Weights of a small transformer language model.
Architecture: rotary positions, no biases in attention or MLP, tied embeddings, capped logits.
Each number is 128 + 24 x the weight over its row's rms, rounded and kept within 0 to 255. Layers, rows and columns count from 0. Numbers have three digits each. The size before them is the row's rms in percent of the matrix's.

# v: layer 2 attention value, 32x128, rms 0.101, rows 0-9, columns 0-127
# o: layer 2 attention output (transposed), 128x128, rms 0.118, rows 0-9,32-41,64-73,96-104, columns 0-127
v0 105:123133131132145131174131144079122133102119136109097150099093122147130082117141143145169159192073143150114083117159148109163095155122155153114155117104098133089115153095126122130198103145136111162118122136137149115153154106084117144122168137123130109109123124106126165155130134138136139119118085147135114132077113145095129118100148123134184122126158102130141123123135134109123081086144
o0 105:133109123147072119136113117169174111168176134153123160095130137114135113119177131106126135121136103127088138126121150106199126154121129095140150117111148148149130124137153131113153153168089151118140125135149086124084135101129133140126072168111124167145114092129126111144057131111159153111143167147169102154129156095119140117163118112108117122101117132130124150103148137127160099158147
o32 100:163114124127118161099117079117111140119123133079107136158106094144125134177129129139173093138128112114068120135143143145143109136119097117128120144112130142091090119078095109082093123131161122118110111158111099087132101126129145147146130103160089124090084135127086140156112109139146144142149154141105133108155085100095143149143160095127159117123128135154122062132133099089151159121122
o64 086:137123083143170107153143134166125146147124156150097120089112118130136139083086113111097167146120152110151111135108142105116122094108129127121129125158165110156165168158112120139132138121128156120144158145084121114105119154141126144066158142139141058158172158135122082115114132131093150113101107121086128160119154126109080087120108139159101141164132113107108109136103166142126157126115
o96 106:120127160135103130121088163091159137110092111086143133119150093126099133128089137179152142124091128162148147148148078124079123140119136125136114156130142108131114077113149129151148120112126112132141087133122151120107112095098117135145134153156155193122138107147126126114161121167114076126174155077129146092118113137156091133133112153124143130157118096106150176092134153129087106129106
v1 103:152108135125143099143151160133138160150132100096122099131101103128107167130124111147131098084110110178157122094159118116095138151128149102116200133144082133116137131099176100126168112111129146108149116161124125131097130127119150100151105147094114120137114113115127097158137106108097098163093091126118112126174105188144108134150116140148112151100076136119145146124132159164152148174129
o1 122:159087135120131117134118083090116117124166109083109113107135104140130126156209132116090160136148122158142124163120132106133103185167128101126143167101105102114111102112163132089117105118131094167113114120151109133112170086118123129145142153110138141119124165132120100165145179127094152174134140130138122131135145147152107168120093133175097132138142124103104120139115145178130118122150
o33 088:129146156140113144154126153144131095115119099092122119112188125159164150147148097161128120106110135129121117140131086121123135089103131140125135140122140142108128123116151129130141116116147113144104106106113166137143155097160149127098113120109138120132162100113138187167167097118146132114193085108148121090150152127134142123127120147152156126050102102143140140094169121053115094149102
o65 104:111150152143127146153124122132149128145098173165135145139123173124118130094124126125151130109127107082114087117127115137139129111126113148159093130181115122130128125157079122176137134151134165111133100101142107094120083160130095131115148113158125097111105119156162137092121132146172174080141118097132167131136149072135174095122117106086115130162137178151120091113127106131136140088100
o97 088:131106103135106128137154155136127146127133085176166135138119154135182141149120131110119125076090157125073103125168165120092131154137148104101153119117168151155108170121138107138096146065109133122115159125123099120115139158153157094138113127119130165176123170129122100124129091145090108122118132128094173116133119105127117154103153113145148164096128152115157152158127109088124144123098
v2 100:121121116131141128142126149107113175105144139155143091113122186144138161103114113113116096188113095102142117149150115138137138110138160133085081173113091158158149087145067156112144104153127175117118087080119138170135091129103127157102124105109095094153139131122138140163117110103107145111110103133144115115157154127146167117114096157138104138153119123124092127146158136121111148150143
o2 099:109132123120122111126094107101135136133129081112145101134160109077130154082083113160105149109107127150120109121110153151118115102087122105142138105123084158109128137169186088119113170105120104108154121147173142115153185131142105176118140109102135137149127098130076152138127117106110101119107094087184133099113143128146113124135131106143137109081155110135166100137121126129119156114107
o34 098:090140091127128127154167161175104125108139140102125142145124149115118135155128151108113150120108091094139165122125135161124147136070114134101110136163117068129111130102082151132148146106143128161164121161141127145108113124131127099088135097113126081130134133143149095087096131158098160085151139178094127150188097110112149119127126167144106147157107165133108103121107101121145157129126
o66 107:146115135140120151131128120126167139134147107165141180112104137146134144145139145103193110112174104152126129129164146106139086146192122148164175130096131140141156115153123144157086170112107115117130127143125101118095097132129174125149086149156142127107143157143103105138149128141147140180085137142070148117163139170121151123122136128175110114134123176108113099098127134124116103126123
o98 111:115121121143137117169120138142128122144136168130124138114116119157152148099109097142076144134083159138172122172134097136102163138129131102129111116161104136094122137114110123131135064177148135094097121096106122125137142135125126132143175149147173168124125128087176150188120098118127120173113136109097134143095130152105088185155106161118146137132140099133099148117149148145130140171138
v3 092:110150136083078124151157165158161111110129140126137133165169123107130135110120173143082128109098119145124163131107147075129124162091111102145137161113112148090174143096148126126121126131117121112111175132139117128149120160111105146139164170101140109139111134117137098159171113152180094101136128110134159128143090088123108099111132109151133162169134130087131162139138109113158085132137
o3 099:144131109154165117145133099119132132138128132098126148100063125151131078144091132111122117109144119172137140110096098182079129132153141135124121155134125078105154123151119133071139074152159170164161138093126119092121114144133099100126116134121171122144141149170117129128076121107102126144128119121088122099113104123158115094143139151117117119130129115116141119157107107096193136135167
o35 098:087173121127142119138121130108128161095164142126165154168167144155088119088157101133178131124148154113141165137102169106117177146095160117111130126086148105141125131094174118116157136149114111153132147164100135113127122119091134119122097120120162103074127131107128151119084109109144117156162144137118104072141109126148124118133120152074178093133131121135117154145137116120129123142167
o67 088:116145081107125130159148126137101099126098086116112076150118139114137181130104138111109119166149091138135125140170150113122123139119125079153120071114164122145117096146082134181128180147150156101111117088162162098167153088149144134126144108127147139132113161126132140100123136152140122168156142135152143110114137153113176154125175099128138131129121124147136117107149175167108128139125
o99 093:152116141110067093117094163117119124157160133169088133127135102127089108155172120137125133123108121150112124169146081099126114126109094162133137171126093176133130146136107143129113162109090109142105065158136099151153137149165110156108116128153142127153124142122121153126120148132138146084152129122144157162145152100118144138117136108151120122101090156099117106123120098161107150100064
v4 101:075133104107157178101094123110108144107125121129110139102117135117096168089163111093138112088159093142133138141130094093140090072119147135149119111143106154150127113102145133125120123144140114138121121138170106126165103125081137119184145087134113183170123162134099128115129153088125110154113150175117143126091180143147135126149110119185131144124130156148109153129137137120128145148126
o4 106:107104132156193122127109108121152147127155169126124129123118125141119126165095124167142155099135120123137142117170169136166133130113111101146133146152141131154094152120140118107102131082081130154115148095130130106099177102125129144108106085148115153115120109165136123135130101187112101128132067132131156143120126140141194126180119096144124126111119120093109102158154110153111071111127
o36 102:129189128111086124118186120103135146138106106138167157136128131099148146148149117106159129129120116149087107104121113095125118133116109138088124075130110140158186091127149174116134134124106105117152113145123094138125119146130148133093168149119129097152127110141115137115113152098114157151066113226119116122112149145132143151157123125127127122151130174161144145100111155138114145114140
o68 092:129148109132103115148141113113131082125133111133073132117127124096151125126099160110066099164079185100108112130184121122120120136097147080115161122121099117130104120111139115111110114179136160135103136112110184120114124136131111127084124115072088103103122118100130140123090095124140113084125089088135136135120119089111111112099156137109153152103164102118152124155151106134147131144127
o100 091:155085115127094100137064148154108140154096131145131083110103131139116127135101137104136131113135079130146142130063112144111173161140114101123100145155152144123102094155128131159163104130125136131106160064136106134101152098155112089183113138108143112108135109154123099155154154090135131124174125135093177112118127141158151131126151162103113146127144157130133127113095124097133134140104
v5 089:116131105106168095184100116174114122136115136132130133103140091134155112186140101156092149132125142142127106127150154127121149100126140156101154141081120126128096153128106103128127102115144100175142142140180127167141082141135079133167131096120140094141165154138137160130131138112098131133133123078106110101133160131093114116110112113101074115165069141131120144147136119101111115168125
o5 110:187147111088138131110140147120135143125130129151077101066116103139112122116143149138101142107116143113104175124117147127125138109145145166136150162114118136130123133126114111137088115100108177126074127145121109119098114085132148107151089200158124090137123125157166108086109095078150096135127133157096126090197110112139146160134109146117116157133121144105143125126125147118145127126118
o37 092:081161089124123115148151102122108119104104119104143173144137165119159187136090122127154097093132130131149086132129147148114161143125098116145156088122123091149115140077139132149145118187116100140156090163106114136160171126123118109141131101129120155147123130142140119138132150159143099150096166136136127136063138161139092106146179137131128097109086125095106123124128133145149104138094
o69 087:106065146114085161131117051155128113093190067137138134143117152153146112057141162129102150140133116147139128111120133142121116160123139105121107110113119146088161165138148137139152129114104143138144148121116115134043131157149096126109143094115114151134145127138101108162154125142124092126142118125114132125096119108146135131094125106112150134156137138179144147117120138154135115102139
o101 096:128115123140193127123121147105136155140127129104135127128147130159127139093110087119134147164116122101159106149116069118126133094163127170141101124127118127174112120171102100108121141069167098155137147084120159094141109164123121144118155157137119087112147144074140150104168123131145125172116055111100147135109162114122126121127125139140092131122157137154123100078104128116128122117116
v6 106:133108120113124104143140084107160160133130121149137157144176107151127111118141110126090136115125159117109137060162145099119108105132148075115103109163174128107131132134148126138080125107137076142137127125162123091074138155139109171114170153123144147137136127097159102100162133120113156123131122164131179089109140152131156125135139108117125099131139137118188142165171132153156131119095
o6 108:103123104149141088100123121153135164149134131163125074099127113128083124104116140131144083115111118162113141099102104127106152138120100147118081127094146139121103161107117117101169117080131115124171153190118104128194105133127118118108113138106100140103129127138166112111102103109117157117143148079105123181146110094104087077106151142123116155134131169112131105115136128139113105118133
o38 103:094153106138104082147135123102122124095118097100113071148127153130183181135121061126130116100133139113129118151129148100135142084128122104121103114093121158119127128143141116091092134135154175109132124074119112108124086122102137123141167132138120066115150129107129159119133137105152091119177090134118121081151156135135098105145168107146117135131104122134097136137114131090154126156147
o70 093:107121132153152174147097106153137094166160160102106157159144123142122133140152165151133136196103104124125119102147153140132144095134148108160132184149112119131101115134114129109162120149146123132086132127111137121073148152135163139108125113129107149135151123148117111172082108155126125138144110139161097131101138077116192177122115123135169107145106149151112157133088148104130120110162
o102 096:146098144112107188073107118135124141087116112115137155116120161136147067093126153111056128093158090098120120111149080119116072161125144139127163110184114123130124111111121142159126151148095137146144093088149162138155151088122135123158091149149157138158114115114127118125147126116117134136110167121128142109137129139137151176122104115093115138111091130137115113128142095135137116152108
v7 099:119110181134130113133107097150136134167173163147177103108088116059090134140157083122171133119122122142162141124125109131140160122131119137112152117094148133143106119130098133141123135099157136132109134112113125099130115128136098158113110165149125182147178161148160096139118127156096125118129136120121120182142123121090134143131120134129100111180146183076113136090126115117128104084117
o7 106:137116129123159083100092084145157108132127113153128167119133115118138126116079134116146084147138115099140146127092106115100098120151111169085108141090076130153150121170107128125121144152094144117115145122160157112108160087144161127115090106126137119113090154123160123098122129151165150139145114149071146146148135111122186154132161095125114108143143146134125106068124148121115116087150
o39 104:124169083095117106150142162144140147132165116167116120177165118120116108103127126080099135152115119149143114112135092134139145074111149126176106112141106165108114130148156086119149083101096101122128092119142079109116171151149125127144138109090111128162099092076124147132117115123128144092123111102152142122101155123125138100117107131105085136081106083090124147108144115116132135145130
o71 093:113138122118127143111150135136155147109089166090133075138096159121146131141115124092096142100115126116110115124117150187124126106103161115094166115105161102104159146104098147115149115105123170143154145171098112158158116126093103148117136172154127115117105170152134142140089083114131143107124136122163079126140119094101115132132116134114112171116148158129078110140093116093180157135133
o103 096:135095119100128139143152132076074122142131157121097105126103142116119160121114107145168127145147128168140118159153137096158089179143093089099156139128172106128106127128150103142096093139141140099124116159079160125097090125119119113148160125143151097089127131134126122121114111118127117152085125063137109130121096135147117155120148084134142105126095077150157150130115144128145110153079
v8 097:161110081104169144122128114130127110136122139170139085098156136152072136108102148144123125195095151138125134128088149111124159119116175151121136110168171148154120137137112147158149123139156124107146115145120125150081110116140158139135140164118121099128107152105100090093117102142121152110135133128134107093081143125148135133093160160117142179120102139107123105133112184084136109105093
o8 091:126090149083156129092143148156107171107147159100105149139129127178170145152127116146128129081142157118146160109137168116143101136097142096172112147122178151090136156150177117139150127137123114151130120132126145148176112178085122115158110131148127108122140146156148137140122192156157118152136117115127151121102168155125159143116146146090125120157169121144171108159148123132136127126125
o40 098:139137130153115117167142143090120085124122107115105136106184102090098160102111144155146113170104111139096095118127148110160141130140168073135128089113139153123138127112110096137157116100110114142138086102160126146138089133145120096119111115121098131119134139130130081123129143095105105100119183145157141115089083157109070094131134131113106163127111170132109127120113101154186112130130
o72 117:141104107131130126118126119140128126111112173160108103089128119165136115100100074079128119101160124132147130146101081132134149122117098131083076127123116118123167171092112139097088131102131142146118110144108134116082109101112141127102126131099123094131129130145121175167117118126124108124148103091113094146174146106105106123078122105149167117171090087118125125067143123120094139137100
o104 108:167134175145131127140106103160132133133161121154165143179137159143124089153164128169088150138155139115135153161145114147129109145130134163100152156114096109116101111143120147132145160124140151118103160155165102141103157139118086137130128125125145136151113132145127107107146083171136169147163116182121136145115136093185142147157105126164109119118117108139136124181098181109153144158149
v9 101:087155185122121108153149094174091121154139126101121143121116141121100147120132122114106103116119154183116108144143157166118172129164115119151113137102141150151124179071139105127131116158147121085143155100157067139108138119107113064119110147123143093108115146146123135138151108111144106152091112170130131127143135114134141129129172120081102129116133089147152149145151166141123124122162
o9 105:150109128163114145142127146085157097113091120160125145114143127122138118098137119152110070126168091146184145139100100082097125165151132171122149136156110131127083111175151162154139120116116126172128072135097122104140110158130099129152119118148124171156133126162152115127124122148129169149126137158124112140123113152128140141121170120160129159093133155126087113098103126095116088171132
o41 100:161101151126146159182127133158144133144099060154108107117129142142114155134147158086146113168091141179144132123157122125090123115129127138138135143136141130147144139085170120116152181159114120119140116125164150113153130138139151137090121158149167158100174184124118132122142145168093137084108123143115143135095105131112070101154127168098129147107134099115134117156143136138139154109118
o73 102:169120098122157145105061100134111153119112145128140112157115135122066122112098180138139119117124086125113109133154120169117126097138126118141126130125138166137113155137154144078086134168113141067130102112149147162131169100157161144115117136097116097132127087112091114123121094090125171115137107125136087121131130107093137156169109134139141108112142133156112132123139161153093166107101